From a checkpoint of a small transformer trained on Wikipedia: 7 heads of 64.
Each number is 500 + 40 x the weight over its row's rms, rounded and kept within 0 to 999. Layers, rows and columns count from 0. Numbers have three digits each. The size before them is the row's rms in percent of the matrix's.

# layer 6 attention key, 448x448, rms 0.0472, rows 373-383, columns 224-335
110:423512457464502476480488443461540517520473522484492483424453552475520544599487582531491459585472472446517563512455521452527544497529577482517493478508472431443560486491417442557528491535574517546504463495481467539481522481468469502464557471473504483563491545493540491515457498444481496502513475506538474540477485514501427528522487520518
111:552543495458467480540582544526426517494461528481511512541531491510531549491529484552484540500515597570460585513515550467471598455492448511479459509529499515547492554538434580442535515492471502518498572454406507459511492512505542465556483467443475511540509495482472501523429546486503505445405507579509462531475514458543455530546477434442
108:437578490457455515512483489529440528466548484475462524519514439495542487516541459492509490516483494517440498508569481547506505472489538549519522533559508533526442517448463486549505472432419495493575483543510525474541489542515486478520498490482529565436498568481490488554533512521515569480565538510449470540541544476506468530541456526480
107:444516586484484519472475523509499470552471493526411479550483493484433478494486486493439508491516545477542461521498542515562495471475411578489504473480483492508544531524548452493539525578531566473493442537487573503478575491518553483491462518548505454503573485539505506539447505522464474516500436541414499507436438470508497474561599501498
108:504484467508459457414538527520474498533507472443501519449484552490505505519535526524457481536503520421497521499510568561458444504521542593500547492533521475442520597557515428535469513491478535529489543430433480565492461512515477593533450484579470477534533429538459471528454549493457528491546465474502508543497477494526499463497559475488
116:582473509507500499536523441454428568480501562519464516483466474514522478496403440563452508528497502605472498499467511441465506427534519549500549526548469518468513564524480516567502433448517466483528541505460533476566502542607449571563423542518489496498464481442486482462512560415539499459495433504508481514571513525576476470511569519539
106:508468514466554528536495548456419543555534527465477484437508458478490474454564487498459573491554479530510509502429544480550476478515519496572477557484484500509555518500528471502549543529482507511492505522506528520516525480525539501508461510504511530508515562532505480493523486535429493523519588466445504489512515506506512506489463496467
113:455486490515631536496557461439460588549524488546520465482511504566567471547453536502494483439486535580467473493483515438491471529449515506453463453535502484512501472520482482521556515467468433474471484505483548488447540498436514545467461510510509500515449445512500487518587584473479500459515546439503477490538462478450587500557498504483
096:510495538548553469556451497475501416554454499569455504500517476559498535558489461469479485564560525446500520512512550454439491507527478465514507496500532506563528459426535508525569456464538479481444479471484540499392496568500503536529533520548485507482516499490554571469530525510571518533536463551474428479497496444509612501502506505445
106:480530414508515514512466483499473473457556470516554547478416457470501518462572536564520437463497516535524495502544454497433557471535464543445514491455479566476528507559554454564491445456403554502514463546484559435513502475559477521511549494510511509573432505467512480542502514470554453437494467495574468489496481499517463523518530491546
100:470458405439516473501569519430510558560518481476538491417472498445503506477454503466506473446532462483520491507381418444533382471507527522553452499539522474498545465535478506504451477576506539460435559510459453506433468531557547490427499466539504476521531557497523540470558532467524506521410544504525487525474601555523513492522479477547
# layer 6 attention query, 448x448, rms 0.0488, rows 374-383, columns 224-335
107:520498481531506492543510532507387540515506526520498505543469483510473491532531474551493557544471541520446504553540512483508478515500515486527519516549503480508456494493452669536504419487511507457409544485461448529595480455536492451478429511541464463496472485513507441505501552512555548526396534526597564473468482530535435472547443413504
103:504480521476471487534429481548557529463522558476529523492441517514545532531574486492504566529484498517470501458543518480464430506546499548460545501545534550512503499494548444537499472446514527525546464515528498441543473545453526576482497475498516499436472500481515476569573526473466511488557526541505486451567510501436448538516462518479
102:489575550478502592508502452498487506578492477474494499539496448442413454513459517528460516440486478416575465535506504624455559523487521549433482485531493485490422466497503493472492476618517569420478488533492481486415582465505544448509477461531460544503565482497532488537468459554451466490484501536432509540457448438477493461558521505509
102:570471540489444447437555505466440522531492496536524490485488454497494495573420496552437480532498535463516516539530531503443493518479458482437529488516471516460451498513496457554497510444533542517463534457521484493425560535474524568510504476517472515520495499537523503475466511477490486481548415447476466537504466466515461520501552510537
112:568585519488495470465511484415421572481570505496480591580512493575523568531410466559504535490499506466487472523493510468441527489587482523523574516528451539472502544519449540490498404514491486450456507452459521550541510517546502486487546528497478489525496517507500527494466543478548502434538470552554492431490489481446495474516474546478
102:521441456484516454536505518538454513564504566484508590456470474536498500526548471537510631492542448569506491463472468468529484515512488506465463527417517528493569472512513481560602528517520517507501487508494524515505504460503504490539440499493537416469463506562565468522476523481507554491473493523416500460471501454535439471454446525510
111:520514513486474542508492456448517540497558521506483445506531582544505505506501509453463479443499474519537484491526489492370539500474492583455472429508595515507502460455471539490574531528473527458495478561516532470467438492490502498490467590525481486426412498500505478483540461465544539527482491509472556479457490428524563487482499510494
100:512561472518570506543537502543504550494437520502519504427485573527488532503511519436527510566484482502517460456456557505527479557548494444527495469551607482564510552496508498484521380469463482521508547524535485526473456584489492528484515471602438531576464502378554556449548512551524503426559521476462501460513527458488517461545551510462
108:445527489529505469508498488488501514507576520501501582483477449502475432508520540532520475448487562503480499507505464471433573463493446502487563418448532545480485489544513455563494609475454522489428468523536505430506549527505509462458468438523470612558485496513472497483516481495490506450495495495571512548453465499549542492493525516500
100:467416424507534479430517545466502571489462568515547546438466503510491536484496477471494486465473471561526354453468508385520485471481494539501555438469528518493518498473574477539500496539508578477459519452487458441495501486500489491515519506527513516447545556510537484400489520468492494498478523494482526516503572525451581530498536475528
# layer 6 attention value, 448x448, rms 0.0435, rows 320-338, columns 224-335
099:512403538472531517551520543501488512521577514509462517516487485523514474510457489574484532470453523480559493433537488481491536456450434482495480515467466561444457481505506533568541500445591461476469515516495449590532502553512579491440525490494477474451458518522457483445562460474474530463484498518473453481483504488496524512428514432477
093:544589491593513564490511481455491549522471474538501537513474474500508455499476455506525526477440491504509586471563535578517474532457553466534487503493514444497444486454434472514517503540521413530466481419519515497541460520512384571515413454445498523516459518545485469511501533480544556539453526485462479551462422594530489468381506495575
085:515482533560440524539499516515432516534539439459484562608476503524526389523483496513482544514472501527488444487553435518528461438494455548483496418498467548496471519519496526502467505443475511442516496559487506557451509498500500508537491527493490500506408486528417483473474515504429503584449443519458551520526528525446534486520459546477
090:496530463548534484547525455519518543465478492498482464439480574522453523503540494503500581420500550534507496467421501527536463488422541458438521442541471539469481435460541460471419560529524512533438497534530530504496455485505475565509544501555490482521579499463439516548555489567507507475499493490415566475604523537508507455491460501489
090:549549482523477585515478381527477455508399467489518567510517411424423447518546529525515511476541546513466454542523456490529472453441500434453520438541468545535521448533512431594464526442409498486611508526495466519439537506530544518486505444532465478564505490568510596459500489515470565523452532493532492450563467554554497468508480548520
089:436520436454537494518530531554537526560487486433477464511522528436528503478509458481464491493456482508416378563472537483551521548538424502449521441487483499480530497519470530515475553474515466504481499481477559508517477548495485486495527506447492530515534536472438548490517536513590408517511455444463532463499516520510560475505458468551
090:500580528589506452565471396533560462411552564505512471530527450464490492432520479515466471493457515437474456544522546551513518455548483517465488527483466505493557483459513501558511513485485465515526501463544506412456443514536494484457468542497502491472525532496477561487496461551545551428495433553457444434499538441485507457508467522463
091:536487524554472498473534458412536499499568470540485482516469498503477462492425538449527480456501513520408525484504504450469510567495525501530425474469494460459490523487499501442455502472524477508561501500513433481519494485475483446492494521547512543512394499521513509506437473540503487524483491551530534471550455572507495436483468483443
093:466452482565483526433467496506390487468508464478511422488529461494517534443455517585533460582520446488527558480524495456471458457510466510421478566420429494499518480512503450463457526481542468522560488447446449502470497515559517436513531510501499443545442518496552574509480474556506431515542563490540539488526489465541496466539514542464
092:530449524481480484454554531449468506615496503520560600513472526503506543548533493440534505514530487553558562477533498511548480443592599508462514583550411451542478518469490459460474511543479534410472552536499606508489453495525492497477497520481490440400485480538553512556544494525457537541539511520538529546474471537485547553554474511477
093:487514504513468501482464445486420494552506559450477462507489505483478499504443509533504434434512525555538450497481445532555535543466519484494477548575472439496477476526579517525575534526495462548539435446559517599431489498539620560498467482508527460514485476558529564544533480464532525564427468461533482585531518608439534509473486595533
093:441501537469501564512494512457524556506428526475468521506536507465550460538543508431492494469468497539486521477463442542452495524421501528448556481450482557493509441545532467509531493486449560559492547525515464421491499467463491519497483525604508436554489493501506512423499510522520446490475493482488511561583493501462484463474522467505
088:421547483533552519468585555500538490554501506456515534532540574478511515505533504496457520526531471474492509486523526513549520447444478511526520465500477427588475505500459472456474432437518515565515527503564487521470417563563486551474534447536519515515428508539524543453489509495408502431470492497487482532456485488550533468434567503555
092:515434538451511544627538491562520530521510536621514558528567507433520519600448475459524463555488432510499597508508520498555532416455497437488532490487438494529526486507542480487470467417470416542513434517556460539518561504538536526530451489515522479578435463457545439465549444502491555548527502548475491464576511551455513495525502483478
093:565442540509523477497519466430555453539443539479449455465517507531474539488403505516506461530497409496498535504453497519482457562520480382565572439487463554448554530499427537448416608401533554418497519488459485589522471494487511454460512483510487440572514485439459503500554473445538526483566501416480509601473509490476478543467505492532
092:489509459463496530488487534480478467469447462462505467496523461537451517550503452436464388509511526500565513585500494512443491474548467553477466493508494511511588477561494523481503548493468520492497455482479513519540484534465486476457408453518496576461485542490487508506490490454554571442541524461483502504461535532501450406527546533488
091:600520527563528552448494557567508527466479540432467492603508535503552438558452514451515432475482462541510478574509443484504476457530446464485445546522413516493545493523459483515475471574505529517510479493557546519445487468507487486500508593504500479494429459410464437490490483563487505508541524520535476442468454488553378491560498498545
089:542467481579494480560501479580515479469486553433436481543481647486521599531486520491565480467535437469516570476486540521506494502451490492538520481427505484533569504405514497478491578405521511394431531464409468478491491518507399528482511522491508510472569498507538513527562499534550558487506538522554419517491505560534567434487543571491
089:446480476548532470396497440581480467521519522476532513569472472503463554524530518501458596520480486505450491535471476438516572492482497539465474489419506546512478515513503424538445459509493473468507528484519468506525523496527493548487471491520492487522468476466494495557479521465495415472477499467518427473549524538509511483514510477510
# layer 6 attention output (transposed), 448x448, rms 0.043, rows 320-337, columns 224-335
098:573525458425541471474450531468490507533483517554585518504437517480488495522508491480522462490440540441441481510486475536536476447368486448457508472489448538492500560511521522565493573494435491471562488463504553463472567503517521538528509461519469495471554493479546544564560490480493496540532437523456417516476493491506474566537519549486
096:537503501476518544410492482470521555528559497487512451493491484592432476536487439508544462528537514522474451550499522515502527518522482518449483502505455531475527472478516455516521431525460509499518460480420515540476442487479526423531458515443417473545524564558479460433537586531525523552481558554475474518533467496469516519463459590553
081:519417472548479468495569516555524522536501530483475555492518459508569536489485460525558521505541432473541465535525490486494581481464479540500565474556525488484486501379505608470484445443503517530499531497459472470503533555551474478469516466435434437478556568432520504485448468420567550516487536514452484500521481571619489514454484466484
089:497435542483440424449550477497493491445501405480533506433439499566520471528489496540546487509403525469492539475491534551465518518452451521512531528558445475500414546545533515458442496551446504534507510490509511572578508503439505486520492514443439510512530443461581504519460522493531527492461519443552517462474476493562357545504489484439
087:447540448530524574503503500446537459464517548474553550445542577448489454499490491552512495528446411568498485464535502513517449542523505453500383534545457484475516554467475449541529473555492545541469473490496498491565504583587493484499580474450479463438497504497498499495482513505455518435523423489459523541532564515478486489424449492520
092:508457486471520398524456464473428507463489460441594513544543491459436418498499488498536390488542548507492518498615554520512554508471499503492513489545495476459496495498563494502459550491525495529461459533448484483474518534535488414507464488447465559437472476509500473486575463541480499531442506419455517411530463420432496487501475591478
089:465548509503514542512486463495566552530527434444426476503418444424472487540485518487436480564484468541536496508389496514527442495501503523519547455536535495523459563600519500539428470529461441538576502510525528492439559501511500494470496562538522521412416562521523530529510484459480479503458529477482510514486505445530514541492496582479
091:531491494505374472436481473486484578458478523511474424492441521449524521521510557449544468472564584530462489502537527527554473490510506534530532534442501484488477487541502534463457490562511503457503499467458467553464471526560436513523459471466492560474539478551512576502518494460516535528467448461482531565495494485523504501506516487471
093:513476424478512533558503444548514511493453497450448531541478518483520421505476489540582432545544490501416514532574556533452521522496576466508475479497494493507478496467562503527485475537513410512508473468516458537506420444525499477502612504525526491466518599504518556475510544513445478402462559482568485540457557530436477506480575531546
094:471498461458498547492528493538453478462474419518464474570581466464584482464526516538533558537490410540444552569507510453483555457579511494481521509498468464426556445504504507508523490505497559539512547500523509511489532484491519473519544542513493490538563463432479590411539500517478521482504512551450475533468552520520526467485540520443
092:484502482566489419504568537551505461493543495491436498410580492503429505457521565492545508512515454547414472582511547541504491498496482487484523538501479489486475510461493573523432477507482513465504446457503497540534457531423424513557499394508582558520385447528510539540481482568552522534537550505525508489521517475521488490505487559467
093:432425490442513490485545540411500478516574534459468487494478489512533479507488531491532470520517456501539488514533452466432525529534495438466496503528438520511499486478405548567521484495539482515445532510575562533480448483478534540487497560449552477484518493551575573588550579551478481513472468485506578519525461479454554474520503488429
091:465431492507507454481583498503555456525509452480489528549498467529431487507551567521468549534508518504458485482429515490450440495496591405500504507499496581523568513514490536448515477508491520509490498426495488426509481506527565467498461545544433468561547489528522488467517469499464563555491543514549518554566529542427437455542493512482
093:479533494486513469591479502519487463499461507438547514556449474462524541511516541514454463501467465460529485447465473524497445504581506517455497544460510523487492473523483518521520534518540533446544491482580581464553480470505502469500461490458542544503512442536543527486522505550431474470526477533542497445571469508491548509421449496456
092:525516435520503568500421451527522533495465525544467449455453520523518444487507477500520498498478587521485481465428528545537479467567564429511458484537550464531477528480427536478539531491419574492496482515491519460516468523499504526539527535549557479438512429502501459515532511552433482567538496472467470522503508508521480428540539553477
094:517501524539476503535519510485480474538490599497476532511565471518513497526498560505472511496544551495482437483462505536470513484473537501488529463526440572511496539573488503535491431482449477472557466452509497487474491490483500444469471468505525497520524542522548450556489564545539525485527495585510550529482598528428466518455445464564
092:510498533512550495491553527451506605493488526500530569450413512511548562485462513463545508471517450458484436552523486506541511477492514580511499439544441528510472486466474494481494458474499473462512549521576485479444503487514504539508461480482486485411491515550520532500453525540508495527439532514525491485571443439511442463561489519442
086:549489492504498511441534505516421487524594450519544504482475418432473445474464523597471518516453524502482526497520479516521470496496506525500464492567446486486485474562515571488492525565429471477502477506550515567571521500490590523525478453578550464490423452521395484540512499476486483558541529444525539568499464488481504477493520549500